Each number is 50 + 12 x the weight over its row's rms, rounded and kept within 0 to 99. Layers, rows and columns count from 0. The size before them is the row's rms in percent of the matrix's.

# layer 4 MLP down, 576x2304, rms 0.0198, rows 92-200, columns 512-575
101:60 64 61 59 52 33 50 52 42 44 53 70 68 73 67 44 57 68 67 61 41 57 58 68 57 42 43 39 39 57 53 54 33 69 59 57 48 27 63 73 50 37 60 59 36 50 34 54 40 62 46 43 55 59 58 72 36 70 54 58 37 49 49 51
098:56 66 46 52 46 73 79 53 56 62 52 48 45 55 57 40 62 52 36 42 62 65 79 29 73 53 58 46 52 55 53 43 52 62 45 40 55 46 27 49 52 41 60 52 42 68 45 69 70 39 68 53 59 56 43 33 67 41 42 55 68 39 43 28
103:29 55 50 59 33 44 31 53 62 60 28 46 45 41 61 45 65 56 45 37 49 50 51 63 58 48 49 54 55 49 32 48 43 50 37 49 75 52 54 46 45 62 57 48 64 56 27 52 42 51 57 48 54 72 55 39 65 61 46 67 43 41 26 40
101:18 58 56 51 49 56 54 55 59 68 51 34 39 53 48 29 55 33 41 50 59 62 39 42 47 64 64 48 80 24 40 47 54 58 37 66 57 40 39 33 44 60 63 52 65 63 44 52 53 55 59 67 37 41 51 32 38 67 67 62 67 28 51 74
101:41 47 47 55 33 41 59 37 37 65 48 51 65 73 58 37 52 65 49 41 43 64 35 56 56 48 78 49 51 64 41 69 59 54 54 53 44 46 45 43 58 59 29 51 66 83 48 47 56 46 55 49 51 43 40 52 51 46 53 51 65 46 67 64
095:52 52 50 61 59 56 46 33 47 60 41 48 37 57 45 66 47 41 27 56 52 58 46 57 34 54 33 39 72 44 56 63 51 67 66 43 48 54 46 40 57 53 25 27 40 38 43 35 53 59 45 43 34 56 61 44 51 33 60 34 34 51 55 55
104:30 45 33 51 36 45 46 72 47 49 58 49 53 60 56 44 41 30 58 38 53 45 66 46 30 48 49 34 42 56 64 50 62 57 52 55 29 59 60 53 40 53 43 84 58 52 59 36 39 45 50 46 45 22 55 58 45 50 63 49 48 53 52 66
094:27 54 57 59 46 47 69 32 60 64 48 42 65 47 39 32 41 29 31 42 64 55 56 45 38 41 55 34 71 44 44 59 48 58 47 36 46 44 75 49 47 37 56 34 16 62 48 49 37 32 53 61 63 51 49 70 33 23 43 40 61 56 60 58
097:35 30 50 58 23 59 70 19 56 47 48 51 48 52 31 38 58 65 28 55 84 57 48 44 41 33 42 30 45 58 43 60 41 63 53 39 38 47 48 53 50 49 34 44 55 63 68 47 49 37 52 55 47 54 53 71 58 38 26 25 42 81 51 39
102:66 43 54 54 61 35 26 69 25 41 29 41 52 42 62 54 50 54 46 45 51 58 54 31 48 39 65 56 35 54 59 42 37 47 47 60 39 34 32 78 34 61 53 36 50 48 42 50 49 54 39 43 36 36 47 52 64 58 51 53 51 52 53 45
103:49 39 63 54 90 63 62 54 51 48 63 79 52 49 45 50 42 50 36 58 43 46 46 31 63 54 72 35 49 58 36 41 30 66 68 40 37 36 37 31 69 62 58 44 53 56 44 43 25 40 60 53 52 61 45 50 60 46 58 54 57 50 35 49
097:33 45 52 31 52 47 51 58 73 41 51 58 58 34 40 63 40 52 50 59 48 38 60 54 48 57 64 51 45 66 42 42 74 39 58 62 71 48 75 53 42 48 58 45 54 50 34 41 36 24 51 44 69 54 58 58 50 61 62 43 41 42 66 49
099:49 45 78 47 45 52 50 48 30 59 42 36 53 35 42 47 37 51 48 44 45 33 26 55 56 48 41 64 41 49 55 57 39 61 42 62 44 37 48 54 56 52 83 63 24 46 58 33 81 66 52 50 51 55 56 32 39 64 47 53 42 34 56 52
103:50 51 45 51 70 50 54 55 51 38 55 34 35 42 52 48 76 62 40 65 33 48 52 56 35 21 45 66 50 30 48 29 47 56 49 57 91 44 38 62 42 42 69 45 38 49 59 50 58 31 42 62 56 63 40 45 63 46 41 74 49 62 43 56
104:59 57 71 55 55 62 52 57 48 56 52 57 47 62 35 66 62 54 48 58 39 30 44 37 44 57 53 27 38 64 40 56 47 43 55 55 33 42 34 40 57 45 48 49 19 45 49 50 49 47 60 30 68 50 33 50 48 43 54 49 29 66 30 28
094:53 69 53 38 51 57 34 68 59 56 36 47 55 60 51 62 19 54 39 66 43 37 54 80 34 39 43 53 39 39 53 63 56 65 40 44 38 50 65 58 45 42 50 26 48 43 32 39 49 45 63 37 46 56 64 64 56 54 56 51 58 29 71 35
098:51 32 43 47 68 52 38 41 36 53 36 59 57 51 43 58 71 75 47 37 53 51 30 64 34 32 59 42 55 29 38 48 54 36 75 57 65 59 53 61 61 37 59 57 45 50 37 64 49 19 61 36 34 32 72 49 49 48 28 49 55 51 29 45
096:51 57 53 47 55 73 55 66 28 64 60 54 63 37 41 58 44 53 50 64 39 43 13 54 40 44 44 73 48 61 53 36 77 37 46 57 52 40 53 53 48 33 33 31 46 56 57 51 49 61 51 45 63 38 60 49 52 51 74 62 57 62 65 60
103:67 35 54 42 64 84 38 58 53 53 71 69 31 40 40 60 38 24 50 43 49 60 44 63 27 51 55 44 67 32 43 38 43 83 69 38 32 55 63 49 46 57 59 76 60 55 70 11 48 58 61 43 35 38 57 42 40 32 45 81 49 48 59 44
097:56 24 51 49 45 29 45 46 63 50 46 25 62 43 67 41 68 57 47 59 41 51 46 58 57 44 64 63 44 52 44 10 45 54 54 42 51 55 47 47 38 56 53 49 52 62 39 55 52 44 51 54 29 54 66 54 58 43 63 57 33 60 25 37
106:59 47 73 30 53 32 82 45 64 47 47 55 54 51 44 50 38 54 45 43 43 42 45 44 77 52 43 53 47 41 25 43 57 53 36 60 36 58 70 48 39 45 60 50 56 55 51 75 46 66 44 50 61 59 58 51 62 69 40 52 46 40 33 68
100:47 71 62 34 58 40 52 52 41 33 46 35 65 38 40 55 57 39 51 41 49 49 58 68 40 56 47 67 46 36 68 59 60 39 44 31 41 44 73 79 47 60 57 38 47 70 47 83 65 58 62 56 67 60 46 41 26 47 44 61 74 52 54 46
100:65 48 43 46 53 59 54 55 51 47 49 78 52 46 37 44 56 52 47 75 36 40 30 60 73 56 35 52 64 31 60 52 51 61 54 59 58 62 66 14 57 52 34 68 40 31 57 43 59 54 47 51 57 56 39 49 62 53 25 49 59 56 48 61
099:54 44 54 56 41 46 72 58 23 72 42 39 61 58 31 49 59 36 53 41 47 54 58 56 61 59 48 71 42 49 62 63 39 36 60 40 42 54 50 39 59 29 63 52 51 57 38 67 60 47 54 51 48 53 33 51 53 44 41 48 51 39 63 57
092:51 48 52 69 64 63 35 52 47 56 38 59 54 40 38 44 51 39 40 49 43 38 51 36 53 30 42 50 50 26 32 36 30 34 41 52 67 37 56 38 39 47 56 41 64 57 58 42 33 35 51 63 42 43 51 35 49 56 70 35 51 31 57 61
104:67 56 46 49 53 50 60 39 36 56 39 43 61 33 46 22 65 25 50 21 48 37 44 50 52 64 48 41 55 84 35 47 65 46 32 53 54 56 58 49 66 59 59 26 49 48 32 85 58 43 46 42 63 60 41 50 41 37 58 52 39 46 49 50
100:36 50 35 53 54 49 56 46 40 51 57 66 47 49 49 57 65 71 47 49 51 33 42 36 54 55 43 46 66 71 52 52 65 66 38 52 51 60 47 63 50 63 48 42 42 65 42 23 56 61 71 50 55 59 43 55 55 48 51 47 49 34 45 37
100:64 32 46 54 51 27 42 57 39 51 42 65 54 65 62 69 32 43 35 47 28 43 51 74 54 56 37 47 50 31 47 53 64 52 67 72 42 51 68 53 44 36 37 60 68 53 64 46 36 47 44 45 31 52 51 52 42 52 72 52 50 42 62 56
094:49 58 47 82 29 59 39 60 27 57 49 38 65 55 58 63 17 40 51 58 46 49 56 42 48 57 68 31 45 51 56 42 60 46 50 67 50 26 49 29 40 38 51 27 31 56 35 57 70 59 26 45 58 58 69 64 49 48 55 59 35 41 64 58
098:56 50 73 31 43 56 75 51 48 43 62 68 62 73 48 60 38 51 61 63 52 56 38 70 82 19 57 65 36 35 49 64 59 45 62 49 50 37 56 51 43 44 70 36 47 34 53 65 36 66 62 45 58 53 60 38 77 32 44 54 49 44 50 47
096:39 41 44 33 50 49 52 45 44 58 60 38 59 39 48 47 37 40 47 72 65 36 62 57 63 76 49 75 52 49 54 44 44 52 68 56 52 54 61 41 30 29 49 60 63 52 77 65 44 37 55 50 48 45 59 30 40 49 53 51 42 60 28 57
097:40 65 69 44 27 39 64 29 50 49 49 52 63 33 47 49 63 74 52 68 36 34 35 54 50 28 40 44 35 46 59 54 49 65 72 57 58 44 53 62 32 51 49 34 66 45 62 50 69 55 39 55 45 34 46 49 54 50 39 59 17 52 43 55
100:62 41 50 80 63 54 27 35 54 63 32 36 51 39 34 55 53 38 70 44 46 51 58 38 47 45 39 68 65 55 47 53 59 49 32 32 74 38 45 39 57 39 54 49 49 48 69 59 56 38 60 66 32 70 67 47 29 61 61 59 45 46 39 54
097:31 43 27 50 42 49 31 91 48 15 44 88 44 56 44 48 55 35 46 68 65 55 59 41 69 70 59 31 68 49 49 40 49 36 54 55 36 33 58 36 41 53 51 75 36 67 38 47 48 61 51 44 40 36 43 66 54 55 45 42 63 40 32 56
096:28 34 67 57 55 36 54 51 49 35 46 44 69 47 24 53 58 44 47 54 40 36 51 50 47 45 26 53 27 54 47 40 52 42 57 55 46 63 49 42 64 64 60 62 61 50 52 49 32 41 51 48 39 37 41 38 57 53 50 55 56 29 58 53
099:62 62 63 39 65 58 54 63 33 14 47 51 60 46 52 58 46 60 62 50 43 75 42 56 47 44 44 41 63 56 73 67 36 38 37 69 48 42 65 30 45 60 54 79 35 52 68 55 48 62 39 39 34 37 46 60 65 61 53 53 54 28 38 64
102:48 54 55 63 59 60 60 53 39 62 54 28 50 54 35 38 29 51 28 25 57 53 37 70 29 61 46 54 44 39 66 57 35 42 57 47 44 66 59 36 78 52 27 43 63 37 54 18 40 52 58 24 57 39 46 32 55 41 67 34 52 80 60 36
102:42 52 60 56 40 57 43 43 53 19 65 40 66 60 69 54 34 68 40 37 56 50 49 49 49 35 57 63 48 67 49 59 68 31 68 34 60 52 57 33 43 30 49 51 87 41 55 47 30 37 51 41 40 35 40 61 76 44 29 62 44 27 60 38
096:73 48 36 44 57 47 57 68 42 64 31 61 42 35 53 44 43 47 36 47 56 61 52 46 80 41 54 52 57 73 51 26 54 26 57 44 49 44 72 72 44 63 23 32 58 45 21 21 49 56 44 55 64 76 48 29 43 25 43 50 60 30 54 64
096:39 48 52 58 42 60 40 68 53 64 68 42 38 47 58 62 29 52 59 40 40 64 63 44 57 56 57 38 64 43 53 29 61 61 50 51 53 41 52 48 54 64 43 45 32 51 57 49 59 49 52 45 62 33 46 55 30 54 64 76 31 43 47 40
096:39 57 46 35 48 38 45 44 65 49 47 45 46 49 50 63 50 61 44 34 45 41 42 32 43 56 53 51 33 56 46 76 27 48 39 45 60 66 59 78 42 50 61 63 52 26 31 51 34 61 36 49 48 61 45 61 75 31 51 78 48 52 56 40
099:76 42 43 39 76 29 65 47 39 36 56 49 26 50 40 34 28 56 51 74 44 45 56 45 45 76 50 47 57 61 57 29 35 50 55 55 60 60 49 26 53 49 46 53 61 57 58 31 42 55 45 46 33 76 43 57 62 44 66 36 48 46 35 46
095:61 58 67 55 49 50 51 52 48 58 38 52 37 48 60 39 49 38 65 34 39 55 47 50 32 42 50 44 48 49 67 56 37 44 43 51 56 46 50 43 34 56 39 45 67 57 38 72 44 52 66 47 47 35 28 54 61 44 56 65 40 62 51 63
099:60 75 48 48 43 39 39 50 47 49 58 26 35 57 51 54 64 63 26 44 50 52 61 41 40 33 21 51 63 55 39 61 55 52 43 56 50 22 50 62 44 49 59 42 38 66 65 63 71 47 31 33 57 54 77 40 35 19 54 48 57 46 56 57
100:56 44 58 43 42 40 73 55 34 40 62 47 33 34 58 55 46 68 62 66 50 32 63 70 41 75 54 52 43 56 50 35 10 28 67 53 67 68 45 40 45 46 46 54 47 63 55 48 57 48 86 51 44 55 42 48 50 47 64 49 87 53 51 50
095:53 32 60 55 47 42 36 53 47 47 51 29 57 51 45 45 67 58 45 37 65 47 57 48 70 29 56 59 35 41 40 56 62 67 50 64 33 32 63 58 82 44 46 63 63 68 41 39 55 53 70 72 66 37 64 49 36 44 50 41 49 34 57 42
100:32 60 51 46 55 28 74 54 73 56 37 64 41 50 33 40 38 60 69 66 59 58 45 65 49 60 45 45 52 29 52 46 46 52 41 40 59 56 56 66 51 63 45 10 53 35 69 55 44 50 74 54 38 57 61 40 41 45 40 59 60 44 52 50
103:67 54 48 57 60 40 30 66 48 30 51 61 45 40 60 35 63 51 45 50 59 77 42 51 67 52 53 67 70 40 35 48 48 62 62 43 40 47 40 56 31 73 42 52 50 62 48 44 62 39 34 47 41 42 51 55 63 48 53 25 55 28 47 31
100:33 79 38 69 31 40 50 59 63 29 60 46 53 57 62 51 55 24 34 31 34 49 45 44 50 50 59 35 52 61 30 55 24 61 60 67 46 38 71 66 56 48 26 43 59 70 62 48 68 60 56 69 52 54 53 97 49 51 49 48 76 54 35 52
098:60 80 42 36 39 54 53 25 61 33 31 61 52 43 49 54 24 55 31 52 43 53 53 34 59 33 34 34 49 52 42 24 44 57 51 63 59 51 38 57 56 40 48 65 63 73 55 43 63 62 37 39 42 49 36 58 51 57 62 56 56 50 52 88
099:53 56 42 26 50 57 43 51 40 62 46 43 57 44 43 40 47 69 50 51 39 40 61 26 48 65 47 50 47 43 37 64 48 46 38 37 58 62 67 50 46 44 39 49 38 46 46 30 58 43 51 56 42 64 63 62 68 20 53 51 58 54 57 57
102:47 48 53 58 44 62 44 50 55 56 51 40 51 57 37 55 66 60 35 66 73 22 56 60 56 41 47 45 41 42 55 41 31 45 56 42 40 36 66 74 67 46 42 37 33 38 31 58 57 48 45 57 57 43 69 33 46 46 51 69 56 65 55 70
104:60 58 62 60 66 35 52 58 65 52 36 42 64 49 51 41 51 40 72 30 50 26 37 65 39 36 47 40 49 86 43 45 61 50 54 36 52 72 46 58 38 39 34 44 48 57 43 45 45 60 47 54 54 49 55 47 44 50 44 46 40 52 36 31
099:47 47 53 45 58 43 64 52 47 49 60 46 79 72 56 64 42 52 62 22 59 44 42 66 49 48 33 52 23 62 62 33 39 52 52 37 46 56 44 49 52 27 43 28 45 36 48 37 59 21 49 75 60 62 51 63 37 56 45 67 43 52 64 46
096:64 37 55 60 52 50 50 46 35 56 46 50 52 42 73 56 41 46 37 45 48 40 44 34 47 46 49 50 71 39 34 64 46 43 48 50 71 48 53 58 50 59 65 72 69 38 51 48 40 50 49 49 50 25 37 56 71 50 56 41 55 62 64 49
099:73 70 44 33 52 53 60 55 36 53 54 61 52 54 64 41 44 26 58 34 65 55 43 56 45 57 42 49 68 66 38 65 48 42 45 65 21 72 46 59 61 56 64 40 66 43 49 44 34 61 57 70 41 71 32 60 57 56 69 52 36 45 51 53
097:68 55 67 52 32 64 49 32 75 74 35 63 41 49 40 40 63 54 53 61 55 30 53 49 66 63 83 52 37 18 52 55 36 50 42 30 43 45 54 30 67 35 58 52 44 54 73 71 42 52 39 43 64 47 52 71 42 60 49 57 51 55 63 27
101:53 40 40 65 58 48 43 52 55 58 47 39 55 43 64 50 54 51 46 45 59 38 44 58 40 55 55 49 43 33 71 46 64 71 34 43 53 48 57 54 57 66 65 59 48 68 53 56 42 43 54 59 61 39 44 37 41 58 56 70 55 54 47 81
096:52 43 53 45 55 46 69 50 42 37 43 45 50 41 67 52 48 68 45 66 55 63 62 56 64 50 37 44 50 49 48 50 31 54 40 50 49 51 52 57 44 54 48 46 46 44 69 54 21 59 63 47 48 45 59 45 29 35 59 53 42 64 48 64
098:41 32 62 58 36 50 60 50 55 63 46 38 31 44 71 50 71 42 61 60 50 35 78 49 67 31 34 64 53 38 50 62 25 54 51 52 59 34 58 60 45 37 42 44 37 50 44 54 48 51 52 32 40 75 50 58 46 48 49 21 60 48 56 53
093:51 50 24 56 47 52 39 53 57 46 39 40 34 28 41 47 45 54 37 41 46 34 46 52 61 31 41 32 47 47 64 50 49 42 52 37 45 45 58 71 55 47 43 54 43 55 67 49 59 47 63 51 47 43 56 56 65 50 60 51 42 45 64 67
099:60 68 33 48 79 57 57 56 54 48 65 71 51 54 44 55 46 53 37 47 41 40 53 41 58 44 64 64 35 43 44 65 58 45 39 41 53 87 57 56 67 41 38 41 43 61 46 39 57 15 40 22 47 54 48 57 56 52 50 31 47 54 42 67
098:44 48 50 64 64 66 54 39 31 46 47 53 49 66 57 45 47 58 49 39 43 60 39 39 56 51 50 44 45 45 66 55 61 58 58 53 38 57 32 58 66 62 58 51 54 41 50 54 70 54 63 62 48 64 52 40 62 54 53 43 38 47 45 44
101:47 58 32 62 62 43 58 41 55 36 50 43 66 52 61 44 40 57 44 51 70 61 44 42 60 53 45 65 40 46 34 46 75 65 54 46 56 70 61 51 38 39 68 55 44 48 63 59 59 64 47 70 63 53 44 67 50 42 64 25 56 68 57 46
095:83 57 48 42 40 42 40 61 36 65 62 62 33 68 48 57 50 70 63 79 66 38 61 45 39 31 59 45 71 43 58 12 72 45 28 42 61 23 51 55 61 49 54 48 40 48 41 53 51 55 44 46 39 38 56 64 31 48 48 76 46 35 58 42
099:75 48 32 46 67 34 68 40 73 30 54 71 67 34 54 53 48 43 28 40 78 50 49 61 67 60 27 45 53 42 52 36 50 28 49 51 43 22 44 61 58 46 67 42 68 62 48 50 45 44 52 42 54 51 47 57 69 28 31 20 51 20 55 50
095:67 77 31 36 56 65 57 30 51 55 42 39 51 27 52 57 41 35 46 42 41 66 59 63 63 37 67 46 52 38 35 18 61 50 65 56 61 44 52 56 60 70 41 38 57 58 40 68 64 59 39 36 23 50 70 53 54 47 70 58 42 45 63 31
150:47 38 66 56 31 50 46 58 55 50 42 38 53 61 31 67 51 75 53 47 66 45 51 45 57 57 50 52 42 53 71 48 57 66 68 64 62 45 65 43 44 43 60 63 74 33 56 57 37 59 56 65 37 41 52 57 58 47 46 61 62 74 55 58
096:64 42 52 56 41 54 46 49 54 66 28 58 53 49 50 51 36 54 56 55 48 44 65 50 43 66 64 65 82 51 53 48 36 32 36 72 51 55 47 55 45 36 48 48 47 36 58 34 43 54 44 60 25 48 52 52 56 61 63 37 41 55 52 50
098:43 44 51 43 70 25 51 58 34 49 47 46 47 54 45 65 69 48 68 29 61 33 57 70 62 66 76 73 37 58 58 36 53 45 32 71 50 49 38 52 36 28 60 55 41 54 58 46 59 77 42 47 39 55 39 35 52 52 49 56 52 36 45 68
136:40 56 36 45 59 36 50 33 59 38 40 40 54 31 57 29 63 40 25 72 59 58 33 33 71 42 64 52 70 51 22 61 75 37 48 44 36 49 51 69 49 72 58 46 26 53 55 67 69 50 59 53 76 58 65 54 40 55 55 65 71 17 59 51
099:26 40 35 00 44 29 22 61 37 41 55 62 51 47 54 66 55 77 51 56 56 21 57 58 45 57 51 45 60 41 55 56 74 18 39 56 34 48 64 57 38 60 81 57 44 51 65 36 38 43 49 25 47 36 90 70 57 51 51 41 56 39 51 41
098:36 53 54 50 52 27 31 32 42 31 45 63 69 58 55 64 62 45 47 40 61 34 52 70 35 28 55 42 42 46 57 61 67 81 60 31 48 60 45 37 57 44 40 52 29 65 61 53 65 42 50 50 47 58 41 46 53 66 54 47 49 62 33 25
100:48 54 49 83 44 47 45 43 58 64 43 54 62 54 55 42 79 64 34 38 59 44 59 38 46 54 52 63 49 48 53 47 40 70 38 48 36 63 44 37 49 65 25 43 60 46 49 51 50 52 67 49 74 47 37 59 69 23 53 60 39 67 48 39
100:60 47 47 48 53 54 33 76 65 44 72 68 56 45 36 68 47 36 71 33 50 25 50 46 41 33 72 50 38 32 59 60 45 69 24 54 40 69 40 55 53 79 43 36 44 47 49 58 53 53 51 50 45 50 42 48 50 56 61 56 29 45 48 53
101:43 61 19 52 37 59 60 53 60 35 50 53 43 32 26 56 34 48 64 56 58 49 33 42 57 49 70 25 56 40 62 54 46 34 62 55 49 33 56 54 62 48 73 58 67 54 46 49 34 46 48 53 46 34 28 45 33 66 79 41 55 57 50 51
107:58 42 45 58 79 53 52 67 49 59 53 63 26 43 62 86 56 63 49 44 49 59 47 62 28 31 56 46 40 31 39 38 72 57 56 57 45 34 48 53 42 43 72 48 34 44 32 51 97 55 54 33 46 52 41 62 44 48 46 67 56 47 65 33
099:65 66 52 54 47 56 44 63 36 50 36 32 64 65 55 48 36 41 40 49 41 64 57 55 43 69 38 61 45 47 40 52 49 59 35 36 37 54 61 59 58 40 49 49 39 34 23 72 49 54 47 51 62 41 50 41 55 58 52 48 57 33 30 37
098:57 33 40 53 66 42 57 27 46 30 62 55 53 47 42 24 35 55 55 45 58 53 82 47 53 61 61 45 41 43 57 47 36 50 53 33 58 34 41 40 51 57 61 55 45 46 45 55 38 59 62 44 52 66 60 57 55 29 49 47 22 28 40 48
100:53 66 68 41 49 42 65 65 54 63 62 58 57 23 37 42 40 78 39 35 51 56 20 51 68 43 64 65 51 48 66 58 47 59 44 53 49 48 44 52 31 59 65 63 73 38 36 61 57 73 39 37 42 54 49 45 41 46 48 61 52 25 50 41
094:72 71 51 52 53 45 54 33 47 57 51 27 50 74 55 38 44 39 47 44 51 59 78 43 70 45 22 69 80 57 51 50 57 52 44 49 55 39 39 40 63 44 55 50 75 43 39 45 23 52 53 43 44 35 38 36 51 56 54 47 40 36 60 39
091:53 40 50 58 47 70 56 72 66 41 51 51 59 38 45 47 66 42 45 41 20 36 47 60 38 55 64 28 25 46 36 52 48 49 38 52 38 41 54 38 79 50 68 50 57 49 33 46 56 61 64 46 27 41 39 56 41 60 39 56 42 38 51 42
097:14 73 47 57 49 57 32 46 54 58 70 42 25 57 67 55 38 49 37 65 23 68 38 49 42 46 56 60 55 60 53 37 53 55 40 28 41 40 36 47 69 45 60 42 41 58 43 50 62 53 54 58 43 48 38 56 54 61 40 55 48 41 39 57
099:49 47 37 37 54 63 47 50 24 39 29 50 74 49 37 49 50 60 45 31 57 43 28 58 56 43 43 32 48 40 49 52 59 46 55 60 53 66 69 32 56 28 52 44 63 20 58 67 38 41 39 44 36 60 46 56 13 40 53 35 45 70 51 60
098:39 33 57 52 39 27 65 61 62 39 44 55 57 65 45 27 47 40 59 23 71 53 24 49 56 67 28 50 62 61 38 46 48 41 39 60 47 48 40 70 45 55 40 36 58 51 57 56 33 58 42 52 54 63 70 44 69 45 53 35 65 56 63 71
103:57 30 63 56 54 45 43 50 68 50 49 66 40 43 47 56 55 55 30 60 55 49 40 48 50 62 53 49 64 56 46 63 43 60 57 67 47 41 64 51 56 60 50 60 33 52 34 37 54 38 58 64 44 54 71 61 56 44 40 56 51 48 76 44
095:31 51 55 54 46 46 53 39 54 48 35 48 45 48 49 46 34 46 44 43 46 45 62 58 46 52 33 36 62 58 56 34 36 52 69 46 57 40 44 36 35 48 74 71 42 56 53 47 61 45 44 44 61 55 58 45 44 38 42 55 44 33 44 40
100:56 35 25 51 64 35 58 38 58 47 56 55 47 31 13 56 58 46 57 42 38 51 35 67 33 42 51 51 40 41 43 58 67 33 59 53 45 59 30 50 32 50 76 39 52 51 29 53 43 38 62 39 45 45 53 61 58 43 17 71 48 22 42 46
103:36 73 17 63 37 48 66 22 56 56 25 56 56 47 38 51 29 35 19 33 63 60 51 43 41 47 56 59 42 33 59 32 58 45 36 56 47 39 24 54 35 57 81 59 49 42 41 20 73 28 62 69 63 54 50 58 45 70 46 62 44 60 53 63
101:51 77 42 49 63 33 43 70 38 59 32 48 49 51 30 42 45 50 54 48 40 58 46 39 67 64 40 30 24 65 41 57 63 53 66 57 47 82 59 52 44 68 41 62 52 57 49 40 59 65 36 43 36 57 51 52 36 45 61 52 38 42 62 77
098:27 40 56 56 43 39 44 57 48 57 44 56 49 40 48 29 45 52 45 61 57 45 56 55 66 74 36 45 66 39 42 65 35 83 53 49 57 56 38 57 40 67 34 61 55 38 57 30 61 40 36 50 42 45 37 42 61 28 61 38 39 49 56 47
092:55 49 65 52 17 56 42 44 51 66 58 61 71 49 51 29 49 45 42 54 67 57 43 56 35 41 55 37 45 61 41 64 38 39 30 72 40 50 66 30 54 58 38 40 40 45 38 59 67 35 64 41 54 34 48 35 16 52 61 59 30 40 72 33
098:51 44 46 48 56 54 63 33 51 43 35 46 43 37 49 20 69 39 53 45 64 52 27 37 47 48 51 52 60 48 27 49 62 49 44 31 25 39 69 64 62 50 49 51 22 53 23 46 59 43 49 45 36 57 55 56 59 45 46 41 55 46 63 53
099:50 45 53 60 48 44 59 56 38 50 70 38 28 55 37 32 24 60 32 64 74 47 43 42 53 51 39 44 58 61 52 42 30 32 72 55 48 61 73 45 43 50 41 57 41 33 35 56 32 50 48 49 62 51 72 50 37 48 47 49 44 53 54 42
099:57 50 51 53 19 45 35 49 48 56 26 55 56 45 41 40 26 55 39 70 61 39 48 51 40 40 38 47 46 48 75 41 51 74 77 53 50 68 49 40 71 32 56 51 53 48 54 69 63 36 55 30 52 46 36 49 35 57 68 63 58 71 58 43
096:59 50 41 45 33 69 40 31 58 63 66 50 54 44 41 45 57 52 56 48 48 50 27 42 41 37 28 43 29 25 46 58 51 55 52 47 26 24 46 68 38 64 48 57 40 57 50 37 49 65 38 44 45 38 59 61 44 57 49 48 45 67 29 23
097:50 49 53 37 50 60 43 67 42 33 57 54 67 64 47 74 59 47 14 70 59 55 57 44 43 37 59 55 60 47 33 65 42 60 39 22 35 32 46 57 40 33 48 47 68 56 54 65 58 49 44 53 48 50 46 63 61 60 42 33 49 37 72 47
101:40 34 48 81 40 54 38 45 38 57 46 56 55 54 42 88 20 55 59 52 47 40 55 47 43 57 54 41 38 40 39 96 50 58 68 53 58 44 54 46 51 47 24 55 50 60 59 46 55 49 54 30 59 51 52 35 46 56 48 40 63 51 68 59
096:52 54 59 72 27 39 72 62 49 39 42 44 50 53 45 54 60 47 66 54 55 47 58 47 67 43 30 48 48 43 53 62 44 39 44 42 54 49 70 33 44 71 58 55 48 33 75 69 61 50 48 59 44 48 43 34 35 50 47 38 55 47 52 71
097:51 40 47 60 45 51 41 49 53 60 52 68 35 41 53 53 34 73 54 44 63 50 56 53 44 61 60 39 84 55 54 41 52 60 52 39 33 58 37 51 45 36 72 68 65 35 28 71 50 49 65 49 14 43 46 47 49 53 61 58 59 51 37 32
093:61 48 45 38 47 71 28 55 54 68 54 50 51 54 48 48 62 66 55 32 35 31 47 53 61 55 49 47 50 40 37 75 60 51 62 44 26 62 42 80 45 61 54 64 42 20 61 44 62 66 56 81 40 54 69 63 50 49 48 40 62 36 34 37
105:65 41 45 70 52 63 32 72 51 64 72 56 56 53 31 64 54 57 48 31 43 51 48 47 44 60 64 34 37 46 18 44 59 58 45 63 50 46 37 58 49 19 32 64 62 61 64 47 42 45 69 61 41 55 75 47 33 48 38 48 62 41 49 54
101:62 57 57 43 73 53 80 47 47 39 33 79 56 33 65 72 47 60 53 61 45 83 42 36 71 37 21 52 43 46 38 25 52 55 51 50 39 61 60 51 68 55 57 44 50 31 49 48 44 43 46 52 48 56 55 46 48 53 57 24 59 36 69 37
101:46 45 56 73 30 43 50 47 49 40 38 48 56 30 61 59 39 41 51 42 69 43 57 76 61 50 56 47 61 70 51 46 31 56 40 36 68 64 48 75 49 64 53 65 50 43 75 49 61 60 70 57 64 43 46 38 47 44 62 50 43 47 44 50
098:57 66 35 61 46 80 51 77 23 52 46 63 43 29 42 58 50 35 51 50 34 55 54 26 45 48 60 29 47 71 66 24 37 55 34 37 48 33 62 50 44 46 64 44 52 57 50 64 54 62 75 50 45 49 48 62 59 48 31 52 45 66 38 46
102:58 51 53 53 48 53 65 39 35 45 49 35 41 42 08 61 43 58 51 43 48 64 61 56 35 39 43 64 36 54 56 39 56 61 38 51 53 48 58 53 39 49 28 48 61 12 36 53 44 22 33 32 57 34 39 53 57 68 63 62 48 57 52 39
099:27 59 57 46 69 33 45 17 54 59 31 46 31 41 63 28 62 53 54 33 36 40 57 72 56 33 43 32 42 37 30 43 49 58 46 61 56 44 64 31 50 50 35 66 62 43 56 68 57 34 48 31 61 59 41 45 41 38 44 68 47 38 53 55
095:52 70 71 50 42 34 62 54 41 74 30 61 33 71 63 58 55 33 56 35 73 57 59 51 50 43 39 59 50 45 49 66 61 65 42 53 61 81 42 63 37 53 39 52 48 44 48 74 60 60 51 62 52 48 48 58 59 67 58 56 64 50 57 29
116:37 50 25 41 47 39 38 64 37 47 52 49 36 64 46 26 63 64 46 50 22 28 53 58 68 53 83 42 63 47 51 44 34 50 69 55 43 49 51 61 66 44 60 50 54 65 25 60 61 55 49 64 53 52 65 53 53 41 44 56 59 57 64 57